From a checkpoint of a small transformer trained on Wikipedia: untied embeddings, normalized queries and keys.
Each number is 128 + 32 x the weight over its row's rms, rounded and kept within 0 to 255. Layers, rows and columns count from 0. Numbers have three digits each. The size before them is the row's rms in percent of the matrix's.

# q: layer 11 attention query, 128x128, rms 0.0656, rows 0-63, columns 0-63
# k: layer 11 attention key, 128x128, rms 0.0647, rows 0-63, columns 0-63
# v: layer 11 attention value, 128x128, rms 0.0655, rows 0-35, columns 0-63
# o: layer 11 attention output (transposed), 128x128, rms 0.164, rows 0-35, columns 0-63
q0 099:123103153103129135171112111169139089102090122177138144150119068156146140087162126103199080167177114151121128151125170117106101109174090106089105103019165100166168129151102086099172176071143123
k0 111:131160094159099139110151112093173130104134110101116134110122129111089092087118104121142090133122127124170223080198151136073104169117125104159147100148184163111090170136080123129161131108098146
q1 106:098160099084143141128150114197108116215170135126108088094160141113121184155139132165134150149113083163131109133135096070149094152179093146146119137176096128094097117123033177118120087096100113
k1 112:173062157129159104134135138090127164120151134143114105122148142098191119126131141113118139120135140148089029199152141120174174073116137137116079126105100088143175130139161093136161133125155159
q2 106:097102101083092172170154118130118112200102133122100108094171127108118128144167154169119098121161122143148129096139179115151093100125061135125095111145120059127181105087097130085162114097087158
k2 105:169130142120147077117105094126149177068140153130090122149120155097162109092105151079082129118114126102074033160211123094172113080088155092136126137115129082131141135109143108096141141155184178
q3 110:097146149095093072179151152176118076129122074159140055127112083117092078148158056203125124168097169190152145175136140110103145137196109163159133170121148130110134109160113092174066104089107118
k3 107:145100082141135160088084110059187074110153109164117156147118106074130034078114165110122135143155151108114165146103127125057139187128179083095110084121154141132137120198100120164144137112132187
q4 116:148134145175138110154020135116133084098093149126155173179080095151154074120129117054143067113121122122140185160127104164073138143093199158117138092135159109084058165124145107146112161151120113
k4 120:093157075145122141098153145139153110134129104117153162152098130152030128065112098102155128107112150152140197114088110172081139107144149126140170148115156126111099159135100143121096135139105101
q5 102:099147140151157057124096137120094202093176101115143102136098128178132116142086117093152149085108137129141148100146072138111194181119176100145157126111112171103081159132131198121128173125137122
k5 109:076160154153120116140140146182111127155142107091169166080126143167092186134150133162173132106094079182152174106102135126119097124183080171171149162129121146152126101113086092179097122166121090
q6 089:115154125149119127143152104128141131126138195168102120095108106115119059163158110171165143109140163095164139172185107115090114114143126153112167179104099133156043150130193161123148078103079138
k6 084:179162091100104157076117074136132082110129124166071192155069102119075120117142139054153033110171144076100112157084127141106116143162130178096116126141085100087180162160083122177099150119099141
q7 093:153149065141104145125094172123074165109141055117124098173131171139043126129121166114181156132071198127138100124097112155160169128151162135167100122119148135129104133120146160153130185104155142
k7 112:048181139143124125153169161151109119155181137082136160115149143154073149111135128124153171135096121161117181090143125135126148140173093136155144163126153177131100159067085129186099092156114085
q8 102:139093175121139185130145123099165206137130197109165128106131139117151161121114166142137111098171100123110098059200151090088153125119088121096139113126139099152167144097052126079126137161179125
k8 111:151164191163098165131088116174121177090081158155125145079173143128159144126087123146091132096150130146128040169189110082159134171058158139116120122115136104130162070102208114136130155150171115
q9 089:112148110123114160124127148098114123056163099116119104153118178155048111184083156089141162104115127076159101138099140133203152122180145092132137093070177165080115178126146139104138159186143146
k9 093:059116119151132109140153184203067135153143128139092169120129143153149119171156102146123165121101088190081138107116133126155100141207116123130152155098114147129092123021124140134120177120117082
q10 119:122147159194177146088081086136174100128154166140214153182072086100121084155131095117124130073146137078096174131188096157149218135097174122144138124126105159078077162148124144125131082152087123
k10 107:086119081098123098083072123090139119131080138063136185113098133128100100069102125167148146082131122120052101072074121112119099089064146131122173113113130153100106162120179154106126181084137136
q11 109:066157069157142180128082150135104125123177097106114141159124127168077087143153122075109133141114154108123147130099067080128128138121158098173142124093129151065083195120135172121125177137135127
k11 102:081139119163127138136153207189091082133161074107109122129141159145128145151100122144141136108062079174117135080076173156142146120200098152149166147101145175122084155099072179166128110123087111
q12 090:151121100156096065140062131110122136112094120138153152124104124105130123089139143099152136151104214131138131165140136188080087129140118155108146127095187080125134115130102094116087150145078178
k12 106:119186081141105168083116156087172161094095116136148145116109095096054057108139132066128122158147141134133198138128140164103104157133158124194137138145145117117098156147087123151140089107119107
q13 096:034130143131091113117182108071064157156124111135099117139112090135142048147154139103114114157108077140124151113143134136120127119175152109130050148102123164128153052156148135164109143078140112
k13 105:146128146062125113140111130194139088132069120134094136140066107200163126160073127106143133104100085086144126142080073143147067118145112087123127156095137117102135135110055129129172060125141073
q14 101:171122109149149124109112144104130114070069114129132134112112111093152188084121131134165107175056121090135111193108150130062123131137124135127112102120179072079140126122126157122111086128111089
k14 104:180152103145126148141102130127150136046151126160100093108090081110133095089115092085114090147138183118138180172158129128105140126101132131152178153154141110138092157126106113111172065081138142
q15 094:148109200121159100126128109121144127136179172071114107147114151103101101138128143112051133084123110101148093100146118118121135119078096166107091082172088096128132082118139113097129098133227113
k15 138:169054165152126129153139131073178156092173138130109080107166119124152163104103165148115077069131132122056071075137146101158176163115134122134142101154126085155190119160139113091112156118136116
q16 103:173127092130158155147141058094122132171107104159138132091178175166091159089139099147156122161128127091092135168103125106072172107089142133118112065120158097097166110187174181110137095096093116
k16 111:127064087166102121145126157134095148056150137101093107052134136164149163093125106157159119107131126143072066105112161119160169078135146163131114145108138142169190167107120150112118080063167107
q17 104:115157121123121176103158144125085164110117110125159093106133117113095114086041155154184113165126122123136073104105126065136071125121096129141096110105123124192139144085176166106158154126194153
k17 107:095155145128099151142066137118071136150146163138125153094069122176159150158125057148150183134088142144137113106054136119152094099166104110130133141083110130134140147077110136138131180160118125
q18 087:155080145136087053159121144142173134095166131193099174120108075123191059114131121141128083065171101138097136134188129157142167111096139089092049147125097158144096066097087107159064099117101128
k18 090:180171148096111140140059073106103151166111132127146118099078148056130137105151134130133154164129115046223184122114071142071119128102094133054085095134112085108119130166143112108148099145114115
q19 091:143092104121099092140089151089153109089050142140139123169113169115099134100115142154159073088078141085175136170118155212091099078144098105177105130134170109117105137204198139142081126106114106
k19 088:151125056174147168111154092151135133137146161118123068162122068100062092104105133109118058153151139136119142085121094138084145099205108149153141160156146079129194186113093137113136126049096078
q20 099:162056154085201124128088092044156138048155091189139149184149197126130110077085170088132141106121117122157108167106124146096125113132166097111127103102094112174134147227154119142104118169210127
k20 097:130107147161178135104076122098124145122103132126123109080131101144048171123124153111150113158098159113138146077131140166105157147131173149090106098116112103234198164120171135185143166079142142
q21 089:153131167162205077132135075168155148159078105122166125099115079115103069118082152121113141154100118212135131192133118163110119134136153096094089139122104111150106167101082139166135207158177164
k21 093:060097112162171125107091138110128125163118115178117088098134124112141098098096137165138138126108135105135149131014159159130091079152131108079086122137116129176090125177159130108134174136102165
q22 091:124127144130115144088183140109155061140113060094191095156165141095123108137159102106086107156078191142145120139126128160109134082078099178133111114101192076114158107071055069119185153084133110
k22 102:044110082128135079146146065142167059115148106148156069158145129181134074086142139137144122127111127114087104133116098071137105161134134146145162117126244118096137179109155133149075067141111141
q23 107:094156201121088080080153157142112185121126155137080110122108129096197100169133136076083117119151114145172114120161129146124062160157124092160143153113132137139053090090100118142118120138118153
k23 098:174196168142146117144134177155127165206098143209099108157170110114166124149093114144102154101197147137176145151116099089143069151130091087169123120163127117165087102126084113082110126117083151
q24 099:159109154158103089118109154101167084129180104158135159148094116114145140133147125095088074110188154107134166072136102081115067122096115050133188126130108141122123124069105132087115148149035127
k24 102:151171142194160163118099111190116166169128142137189115137139159139107160131089150140117155111184110108140144109099065101148140155167139193145145129113142072136126121191192110143136135160104120
q25 099:103116149160113139168116125143114111170083110101175084120109139071140088151121119114109131126165104153116073134108122202152090103174165193130122071130198118195133134123159143136146111097171123
k25 102:095115160109110137137154070096193111135170134102096089151139131152090144112083151121133108132089168073113158097121103107129085143134139068130131114121176097057113149148109068130108050114109129
q26 091:106033138078179089158090091113158121077198088145119085099162125130167147086104127114156106107123105134115087193151135173141160128110129134182087124123094145136106135165160114152089106172196130
k26 089:143144145092146112072060045073140146136092113117131077117131128101123115118146107111153110174142102090145178167156138140059173156087142135086069060134170113129140133135122101168160165148130136
q27 103:118092056080090093126123108119116142134140088116115084127219154148104105112118136184145091148095127174138092190161160137135137155125126169164097111124186130171118120186137090149163158147149109
k27 096:154106089137119106131134085109142088129176083075114091137146099123140114130150120159137070112108112168143108193104171171120147103140084096113079101154169136096163200069078104165114134117151127
q28 114:138188173138139117109174122154126094142070134158105120094097140074083071185100118126127157133167113087140135114167145124136104152129139120103136111140139178147099102082125145188219085145120127
k28 111:069128147156115122164157144068185116154175150137056159087097117142153105120128085130149136071135146122125127101081104104160123142141079129110141177142098187112102142143080143065104138110100125
q29 098:169150082094133108153165181210121193151148179114112118066170083183093142123145132169125146159188122164159100129125100075157177141144121151159136109132179114139117140089126147079174128146119106
k29 097:141130108113100138104125150114062121115086149122117184167121163068154151166148043139137185145113110157160159186084150170147113124064125067097131102132046122125111084067105143130103136199144154
q30 082:177105137042167136137132164171131226126145134224075140095099084131203134129089131170123124103197113155114066128149132117166212128120129102121097111132081189182111114104137120086124082172139111
k30 089:172146193093119127131085098112072136182068149131155130133056147096120196140161075107112197155133139101208168157159092162090148139074162117053094101138102110131117088145114122138134151202149126
q31 096:135109103093093129125088148161116213128160115151115126060114126131172183079126131180158113126169096139150114160153160155081195144117150158157133122127174115111142173204167148089047096106155079
k31 088:155135142124073140120108113143094125101057156092112045133126113109122147147123097104126147169150143104184141152137126178103142113051132096162119144110108108157155143095155151104114128065204120
q32 129:125142145084120130154179135192121099164125144145091128106179149115161162134195139179126181148140138145140120123126139060177085113170084120097104162132103125109170081148065119073115111085100142
k32 104:196104111159136088147179135115184178074196116141089080140150128107148116117179153092109116093134175179074071126238141144122163087171110130186133108133162097175133112151102113122135151140180142
q33 114:118141111176129107083079120130149151101174169115140146147083158113086130136079109087117128076117138118109150090145086176104184153092209124144147123139143153118079139145144139170084128148139117
k33 092:131141185081112165118089152156135067233074126184195160135127114144116130161144107224177114160111066186152167182037082119114109145095091104094086126127099131104132153136143130154136133126119082
q34 095:075156093113114148134168099204143123155178160130110095143169068141076156186122055167161148133106105177141146131157097155144128120219124100155097145168114148127083119144101155129106103073083144
k34 100:134104165146145158112092123079150086136144095211135140138135128090148081123162172182146077108146098112096081128111149085099127162118153092075094079101105092113159132180127089156119125097183153
q35 093:139144177129136121124108156118100142112112065137146168151106201212122131111124092090110108147106124151122124134121068173098121141143206150146141129113137172091105172118176125182156156117157118
k35 120:100157100136121116083199134129161052163158101122170113176106131153098104121122123122172151133124114150176238115112147161103134147174119140148137130138181140102132137153090161166101074159076127
q36 096:150097097125101146138127139168143110168108168107131130091108110149144158076132147139106097124162073148140148066097220140149050113108111099117099073091112082110133122121123071087142138130102136
k36 075:140130161216145169116133174140123142104134108139099069103145078065135132154135130102104117109150135082101103116193180160172133084148099093170109119139137067116090133138139139062145166164190102
q37 085:163090189142154136147104165094154139128118211104192112148049071118202105066090113093140101141157090085144149135133127164120136118027196135108140111138166107112066152139127094104140123148157085
k37 081:094149140170106125086059153177055115089083205099091083097140162091116132123076095126110150085177140117135160079152121132139108098143143035129124128123152110142141103069180127080079160090138127
q38 103:160140102128107133135085150137095153124117118141167145146136126114115081141101060148154173098127191153098116112154094145099100163153165144120150117133150155097054177097158148131150143140099161
k38 114:077171079145088147136141181117125126161193121083106165155112155162073124106136133103146110119104122127151202104111132117098142146191099186141142163115157186089085166106076108145091114143099119
q39 084:165116174132129140099131107089142133121080185109130155128117125188129185102104128084123119141183093152145100108147162049164100098114112095116142138158102129143124094166151130096214146163127100
k39 095:117129141157117156131149157119084119122129162135092082151188148120149153218120115147093174116131118133154101146127121136222146120157128090134135121119110136173122067111140088048174120106162117
q40 106:171115121098189084147149114111166123116091209181108172151102090140155073142126117130148068146109122108141174172184120170079163100120180108149101129111141095131112170157135102132106065130131093
k40 104:195126117154137165096090063110128154107058131117109117103088078121068120052107126113126097128181187118131152117095083143078139124090165131090157106136151070111200167136118159062149145110128161
q41 109:173108148158146110146151064145160056147105155118119085145092084113148110130086121084113063117145101135102131184159153143073127111085128157101065095147110074131100140146150126115165110142143103
k41 114:171098142149132134125073085076103105068137117179111142135139117081154098096104101160116087083146141108123103137073129118134110062096149052068081069124110081079176125163155103057117135079161144
q42 116:183107132164106120149079125083152077101105203130095148132092133113126076134104051125148067153102136075167160184161094121085093127112141131108154112144117098123081114091150138154120106133135135
k42 116:176131100206129177096095154049176095117184107146100151098082137103096113099120135114147101127143147109139182104137089136100169128122123144115199131155147118063097172132082146109156121121102138
q43 111:123097171137116107122153063065130066125140083143169122166080126074179083140108152071090125118110158174116136158119187163089092105122103161054079142084126090149112141219129067104094123160155162
k43 101:167094105137169118092113126072163117132153103180152031111160034137099139117123214151108099096142136121086107115069127097117160112162149093146072097133116105118174151189135129085099129102154098
q44 108:088164118171132142105065143167117124097143081065190144140116142148119140087163110130123145172102177086125150124132089137126157176123170108161169135128135162120113129085107162139137132115088110
k44 102:046157063111108119086139152183177089129157097086123168138165134174104110115129116105118148129081139135125125133119119150140120146137123166185154192094200180106057133079139149202136106122084122
q45 093:041157091120097173099120163128104079073135127106114136110149147128036115206136072147119179129098135109155127063088120113137098138168110118124169133086141175111112190131084155144139116148169170
k45 093:096142099143102150172161159149126116127175084111115163164083108167123078176152146097120096111092118191101117123139145070128110162184121149176146147120103172098061134117068116130138149114129112
q46 105:094132132117116174134134145137113138151133000056137125155149170131151195087212116127102171141101102179093108175081121158158172119122098140160098108109142109098199127087108119154131129087095105
k46 115:103085157075126057108184121166132082088105139158205080127172132142157139128126124141133155140092115130122109145169175102182141084058090126186116147127171134125076107120090151178119086181119114
q47 109:149087173102122077109190134126174129148124164149079150092149107080158126132180146198084088074179102139104115137169168149148137075146072112092097121154087115192152048138113092156118111165116119
k47 090:214148182140143130109108058068145187162072157119145111097122149068131135144154118141092108117161121059148155130151115164116160112053136123089110061179075065151166092147112090104156129173153098
q48 089:103175123095164061134162122149109182151152121099131169100128069134169091182141103112097086096193084156130133172157098132175181148121141135123138132105118155098070178135108122060150130178143102
k48 080:137068122115111132118114151114133126113056102083146089134082115117142132102164108149138122091122105124118133128111103148130145138047112070108111096116118090133108087141182138110138179168137163
q49 092:168148095126150138152076165141108091112128136140131203187159126170122126143131085139133157144116168050145139106106085102145216166153105108168204142139155176100111167142133136113178138172116125
k49 084:123121116158156174120204206120092133077149144099141159172131177147092138108125104091092129101082169220090129142152094120138181140196140185169159138133135139116102107116136136112113108125091157
q50 096:095125102079133136167134129141114103092143096123145131145145153175034152053112141167131124225084117100129122137123162101114203176110118166133135141114130158139136089149103133152152117132151121
k50 095:155128116086106085120136094089124079069163139064128151137105139171153085151175094121140167161081076153169138146140113173135157092096085129165101170116160177194116132112091137113123147138159103
q51 103:110084146068109212114150044095137107144189064093098104110187158176147093108208112157112106166102138141094118108171162153099148145124115126181138093122135147124161087165073090187171124133132113
k51 095:141111185097137110124158064149102089083112117102165077100178129129187129124098124131144153165119125137128066175203141143131116155082100157131146117172189128166134144067129153135161112155162132
q52 098:109146142133136092142205156138134111145095107152097123098122151092155074178076133068130156127134096197157159144105099169145105149171089084088111161083128135107093117104102104182163122132153162
k52 090:058106160184162088171122138147133122174159117221150112184152103131149132115135139161140107125126150145176146096117122119156087161170110167082109158150109140163121123171136173100094110105092141
q53 105:154157132058121146116203119162128151140108100130071174144109115164125202153182080145102141177157164100137115143125137082201131125166099075107122127161112182177135107118069155142255090113060117
k53 110:093133159152161113146149103152110096127169148121130097132143119135158143145144120134047195117142122138149115101173101124142149118141099150128138135195126170165120080134067132090122116162089143
q54 104:098161115130110154123174121110097118167165126139073165084163130120157128208181114111064145155121085156161158067122115120121076120166154130083160125111115126145138097149085102097154185123048181
k54 103:113100129130149133172204195178102138154154107197108088141162112142126164167116144122114152104138121123091063128084127131155079166160165109158108126103087101138118109149119141120105098172163134
q55 099:171130154082136151114127158131133184099142166143090087078120190120075125144079110130148159135166104098200118134124128091097144124123141151126145172139133133123159101112180179184142092141181156
k55 091:149152176111093141173113179102109136112142159168080171121135147138130092171166088101124124133113129185172152148195138116087159209115169105100138135102069189155121095117073151088089138094185089
q56 090:090103101202172102120171098095090062151156059143090172121161106113175121155118139106156105133125090130095202107150097188121157127161146139108176178104085145093177113120143137168122178176087131
k56 086:094098108129195131132113137195137163155173102134139082164121138176120138117087162124130082104148138122112152181067137137151118175160093189104093145084128114086134118189174124116186075118153153
q57 099:089132150137135177110076092098159081116141115119164178209114146086122140118212116106114089077165116122072125106071120177105038099096097065168102104134089122123116121140096137140099103074083148
k57 097:127162158139168151114148121155165167166121117115163118087119156143120150118097197143117096141138103089096127069143078047101158111155130148183153125146142099156111148153153053134199116129122110
q58 093:118140127125116080139100200151144193110123204170078169068157100137161123152122125154124144079185092146117150139171095119135171152120171099165100162149101129084106090096151169117060106149131084
k58 090:181158160108097144120083142130135152173046159112115203153077168087126124139136084103158105151117117097210171194131091142109132156096142105085119141067081102152107058118155102139126108124158093
q59 092:167095177120139094148100093142163141042097086198161158128114149121125072082091131146171106117130118105096125157168137154087157113084145111134099126150122142064124097124139165180065030130135091
k59 093:187115121127137131119033096083164138112079168087161162089069129125136089109169126111169125159110106080135159179122067130097134127089107162103100147126149122138120145132160137109137130054128093
q60 083:167139160100126105156116107155124204141156139120149087068131133148188098085088125163134102126152079122124087144143105112091182111094191144153124107150132126121158117092166186100054131128170120
k60 086:155117182074085125122080166098076167107065153103136113089109148096141161102138051121170189133106117080160140156082102151100115110073145088140115137080132060130137097120139120125110139114180142
q61 089:094115118181084135165092109153119142118139174134137154137094124172096091067138128097138100116166089167121113179137157103098091132107111114127064133156141130118070115121150144095098127098147068
k61 094:225118171127072166110087113098137107139100094132141193126092137118168126143152170134157130118095087145205145133125124123159159046110062093091094128151091093088131124163089091152175135111114106
q62 105:147138134085090130140100147166111207150139153119137087035137127172070165086110116156177132118173106119106126153129166122082191152094165140178078122101127112089211113114183173110100169104146123
k62 097:133173149096051123141103115152086157128072187113095171078141154132169092162123074150165122145123103099166121147146208148145100122088166084137109150070107122175144096082122135132083114113241095
q63 090:141144170124146091114082182073086158091112190132213094129057146093087130155067149065139162104141163112142125146075134114081108127105122161110135138119168097117091117112215148080094088119140134
k63 091:140185092150138159109079181085189168126122155163116206109133097143088126122125108126145064101164127132127154120107143102112153136114158076147179151095111112122162129108097129126104142138123106
v0 116:097136128131140157088124072089121056141121142112113167105160065106048151134176076105151122116128120132085112150118151113080136126146093150183154098139125129171169151072077119159152173085110116
o0 112:114111143126106059156093143177132171126141073118103143181125143121184142074156137134085061127173175077154105051107154135137163088130148092142199161108154151105142142085140093151108128107137137
v1 103:180114131150123135187126127100099143208186145088152026172147126141112151111082189172144175105072134116148144190098159125110128157103151091125107147131120164143114106147123099119133168116167135
o1 112:094124154111135125112101121178159127104077061132201119157153128140174099160125091092137161139150125195093119144136137120144079149080077153131116116105121099114088130148067164088122158053155132
v2 110:127127139173134102127104088087090096134088111135100135052153145093171066080177106151124098106115126106126072088152133091119119122102107146136159091114144149192166103137095125143168157085132127
o2 106:142095100051069192106092107165154170144117114099119154150087078162120105095136155140114095086151169158125091114151075159155163105141087121140134138096174130111135190084155151184176149159072144
v3 103:131166116078145216136095131158148147040074174118155180093082121130129190159151098143084091108118118143094103073141143141214166092121164076071156152137137130154171109093134145101135116158121130
o3 099:099158125188098103066098134081132091139155115162129083137147101096112132131134114190093114141101163104106152138129109120103090105186141108208112122099144125156132072129142126170112104167106203
v4 109:107162137150120113104096097114145151092095146103156073153148127165076073110169133142119156139150160123173142174195107056114116120086123129118160143161128138128128159097188146117122130147083194
o4 108:120123100092101175120155117112102140169133170085098102101157125130137135133103171107085075141094081165054101149105134144133157159147117112086133122049127101162123098118067199143191126107110089
v5 094:130136099155160090089140150118119110103128136135144128138173148138068144126048117124118147114100137105156151120128159188150100205100133046074167099152095158115128171123104136161032097132149118
o5 099:104139139167162077140105135129093143173109147125084110111125150097151135147137096108114141126054113178097108138131136120135083099118135146146156119057124096106092044187138097083142110134107106
v6 109:173122151117123098174115141061105139118113136117120116136158125128176136084096148115126141149161166119147097147107163083105135155122141152176155114148103183124097165144124141116099157094115135
o6 106:103117164120135152100139087253162137124112080128169128156112115113156083090135118119130149130102103140109101119133132117144166157104102100070130090027143096148078186130134114104163111101173134
v7 102:144109106129130171128112156092125101212152125152079116119177079168096167098205145135176143146127133179123206142121145130083116134071165196186134128098108131117143124068129105147138152118148096
o7 103:120131134153142086149139174166130121100147128115155188144086107130169106145116104061105086131153143100166122081108135166126134117152122063089148106172076095153107163141091168071081122068149121
v8 104:152090137073148087158140120109104114123164122109105115202138191100141112136112163108156147152186145165139130180095082105056153127147158123182122134096132094120099076110166135107136183081070190
o8 106:145139150058141216143177123143113153096131119113175131113133088151117122088113139104109121152095142127180113123178136072161183171068076160003064115136166136162157188140126150121125109122187130
v9 095:090113153142191138076080043097127135110145171092200127169139083116106101178190124144114168145168112081198116096106144136090153109084077118114113135175108091221113105114141170111121186116095192
o9 095:134113137110133112129141146122146165144075153079115072114201106125148150179064109156066109187131077130149113121107094127162143160157130142133136109166108186086175147120130158154136098129148136
v10 101:144085154149172112131141105124094161184142099126139152160119115106126150138078130157109134132112168060145105149067069180124113126125069098150102110126104120205122087181128120101153152143145077
o10 113:125137131153125106151165152120157196132075154133178105145151119135136179135099072097178124096120133155178149163152157112148072129165114187163110101212164183090174181094176101127092109170147127
v11 088:147109138156122171138112136129095176209162109130100169080134080121153176098082117200144158165115098135129170161131110109130180125107175188109050148121100108180169101084095108153132087142134060
o11 088:149121114129125113119143070146165147095095162146218112178142155184131103155122093089166097085175182128131143116082147174142131109150126138144133113140118144099112181162091142136110201109119095
v12 099:138091109181091102157167111117132141141171124129149078157101166111118103107115144121130158095077169157159144116136082161118078131137103175109134145105140171109181147043198168127155114142174055
o12 098:144102081132110129118142164137147095118127125148162137117134145119175127077108084085162123148165116166111144169157187156165147076190147077109181116177079094106129128091120142088106131114126163
v13 101:153116127133121086138106130039152140063117155137194146144152166138164094139147115111153136130169159162142073167140144179126113136119143104124176143115130129170121126167162129102162144181118176
o13 101:109114076125154160103145187106118146179079137142132093106147108113112124113136167134139149176056088114129112161147086062119155146171084123099125118137106153141167195084156195106159081069115150
v14 100:071113123132125132136117152129110101172155090182110140102096079129077174128194110163161105158126084173092142160149125155102124122107123160169109082087145109137124096140114089105122143131142080
o14 101:140149098137125113171116192106126149112131178162118178126112111135167132143103165124110094112183180080162144076114123110148103117134139134158138151196115120111171149091147146106053138062093084
v15 115:101127108192158175125145129177115148155150117144109161104136051155103128127146148156133107092121065098117134176132152114164144135152129108133117124160136115147140098142029135103166104143123118
o15 110:143133122088087078155120109115129133110147161121106109174102118073088163189106142125098109053125164087114114146075124164098089113107119112185135151097148184142103137172153131132102201152118112
v16 093:169080156100112132115120147133130140082176126079134105163143132143124115132088163132149164091154125104131134123100120111123139119141189027119081129107114156192147140135142140157132189140110099
o16 095:109113097081100153127157067165117119142117138135162102176115154096085101139162129160098150128160200172130123116166140072120153167095049127092098102088156139185104135162106108137147089099132160
v17 095:126114134129157124033142138210116146149167141069129097119078144165086129175106138103127158096099144075148158077116137129162133122149129086071134148125108162152166142048128169094129113111123146
o17 096:177133126120149123117131108097145083142124156132066068152150170116116151164134127108096125096128120202104133135128165201137101079173139142157128109103121105175124028165145132150133118128132178
v18 105:203119122072131184135093128160139206089152111081113135111101169158134108144088145134150091121117125145112164067127121070206182136167159143124084156121137136136172146111232144143162110120115161
o18 108:180089128136164175106076098090142075145142090161169095154196103107107128114177132137132165181158144129158135130120175156074155093145127130095127127148131100148094105149076122154076188139143181
v19 093:176122163063119181137077159089102130159115110157115163099050105089094143179155085134171118179168080108164150161128088106098145141056189173128129114107103090107136080063190087140103113104095084
o19 099:119112126167172144135184101152120148120154119132175148101130126166148116075113110101101078130101207132188132106123134121145130185179113110150155138169124123140150156199082178141116119112152110
v20 112:123093144166084095132167144072121097150163128181099124108214118123175151122109153047122128128119147125096117166102120176106124170129148125205102098106156171172144111147163106164144126129171121
o20 115:126097085113130157115108110165106169112079129067116153157051137112137142111169134133172141141138153146153127118194103097152116120113062137104133124087112126114137189026108132065158190074137120
v21 092:148149153106143113091144105133114094108098221114138159194124167123103127145075081100084167075109116090129087113132138170114092115105041030115138100130108132160118119111082118101138156143153120
o21 099:084148128170109122110123141127138139173139097111104089107133147152124151140182131150140110126072130144114134156141123102194070168177107155155126175067156184082087065083165093170167122137110151
v22 107:135103109097123106103140181143117090121102117197155149139113151100092128141124158115170105149125135051157119121109126119071120130116160061101187074146087162184116175202154104145089139182124132
o22 108:132123086137113142111154055129088144146118142140098100114116134143144095132122133140089138134122148167110105155148091125153125178112073153121096114068168112135129111064149155111150085100151141
v23 108:123156138090151210096103138116131202074128151125135170075122091094148182180196094167128099134158073155119105113183141152184160118150125117130127123137126129149133108118064136090137087156072101
o23 106:132110083162114091146099111154147094117163181131116087191143144070120150126087175187101145102120190079144122080083115124121113123181156115206162155106150157125138164162163134213093192139128157
v24 099:191107114112086127137129158123113098185173162182118124129192140144177173091143139120120142181096083198121210116141152141077115120089110151121126163114130128146149089075099094128134132125164055
o24 100:107174172142174129117139192138133112114137128117165142140125132167141090158118069073144124126146157137107113083119120153161106116159124106066138111159071128087108144174133152086101165135111165
v25 098:124139184099146175136131133049088135085052133139123162111091090110122214140135088105123102110142143155141052166140111156184154111157103121173172098141173105127128157207128145116167115110131119
o25 098:114085084158076101140111104170127165148158113138141084158158125096126136055161140176154114132123136084169163104129117073121093134112136109186142191100163133119155156080120098221134129107128145
v26 095:120137154100087167049125139120156094116155146143153118106130127114151103147132106058161122123166195107094083186073160137089107141133146104152136118080155097109161108144137145153207183111147093
o26 099:078092104087158078156154106132090151133136062142103131144081121132089101081170141184104111159129123148122151110165091116138111106097115102127145127196084169215216177186109135136153114120123145
v27 112:149122119097130110159161081100145057106116166099165095120168119096130173138139131094113108082169163141111073103103184099112152138164120128138169146140149139138092147141062135126162216063113147
o27 120:103126204105136087120112184198133121108126018113130123171140122127154119141120107164113156157140095098104096101186093138117147125095121140128140118094162154148136116122164112142131073101145200
v28 097:099102078095148135150142131134126120093097182125145160107164109113084147159156132085102109112083128130112080131132115177167125123131071041114139087129109185134121106140173122105125134140170179
o28 100:155119122171092141102054156131122127154112121115085134115102127115168166108161105192081135163099128136148144116111127113110069151138142139164146159088159094135134057049116098123141133135121153
v29 111:124113102129127193062149119164101063130067176106135138117120102115107133159215134104094119085147079130136116124168139101117135080160043090142146099191131133171102125127093179145131124137137144
o29 110:166105112145050089136104110151123155154181126086105075180119145122125181166110132190087110128149142107131120126103132162103123192144151121154172162071138203082092080095126085174147140148133140
v30 102:183107159122130072113116092079098074110113156155182147152133145117087127171137128142102130117170161104134077121131096179104129113126130091118133125128116109239145146084105163153116185167106123
o30 102:099108094109103131119162115120144202159116123101153114095141125147133103136099104123105143178099176106124136130204142072141145162157070138100156098098149175101164145120145103150142060082139137
v31 097:189108147150160126137114132115144146154085187144113167167196182217099121171073112147119154109112124135122136117113170127108143158068158166132127104101115130122188136088174134153155099091135162
o31 106:134126114119104171102115101126084120131113082051124147171104076121127111101195111062131106182070155160116124144110086168162122106139070117119090163135096120152074143138067117129151138111151141
v32 109:169124161075124128106155158095174124061071166107175120154131146127134091197110090079146134137187179138164078131104118175128091154149203111129177128118108150091095118101152136090140160164089166
o32 112:098122123158169118138194168138114102152135140125114109075087119101108137114130116149110184169029111152119124139174128074129141174178081085126110089109112123217139129171121155129166048114178140
v33 100:116174161097132165154070142122110132157124173117101136163141080138134149096150138102133161142147130159124132183205112126102107094091069099134098139154139098142123109142195089111120115126130094
o33 105:097164117184098116147115127136079160156168109125167103133178137126140130143119126163129080166133145112140161108084153044126081199130186144117139180135151127079135098116089122141114129111099061
v34 115:130153142176136144108092134121124139123082116109115072094105107132065088055156145153114128168128154149128124156185110082116085154076057185118173132120152136091127131072151154130152135088140120
o34 114:081109123105105147137122168127113141144158105092122180115104058124200118134081122113130093133120123158075119111107154177145140150140153118118170117133137056143118121164071121156121148182092092
v35 093:085125138175124102158114152154103092196145086084118066192083122161110112082073157138116141083125131075159133163117168131099109101094160115121065122134130132114122133153124182169095167118152167
o35 098:125138151069085124113157126119135188126127106134111153123131114142137106173145109120128115109169086160125153173134139137128104146004099138139091108103105117139095102134115071086146116093142064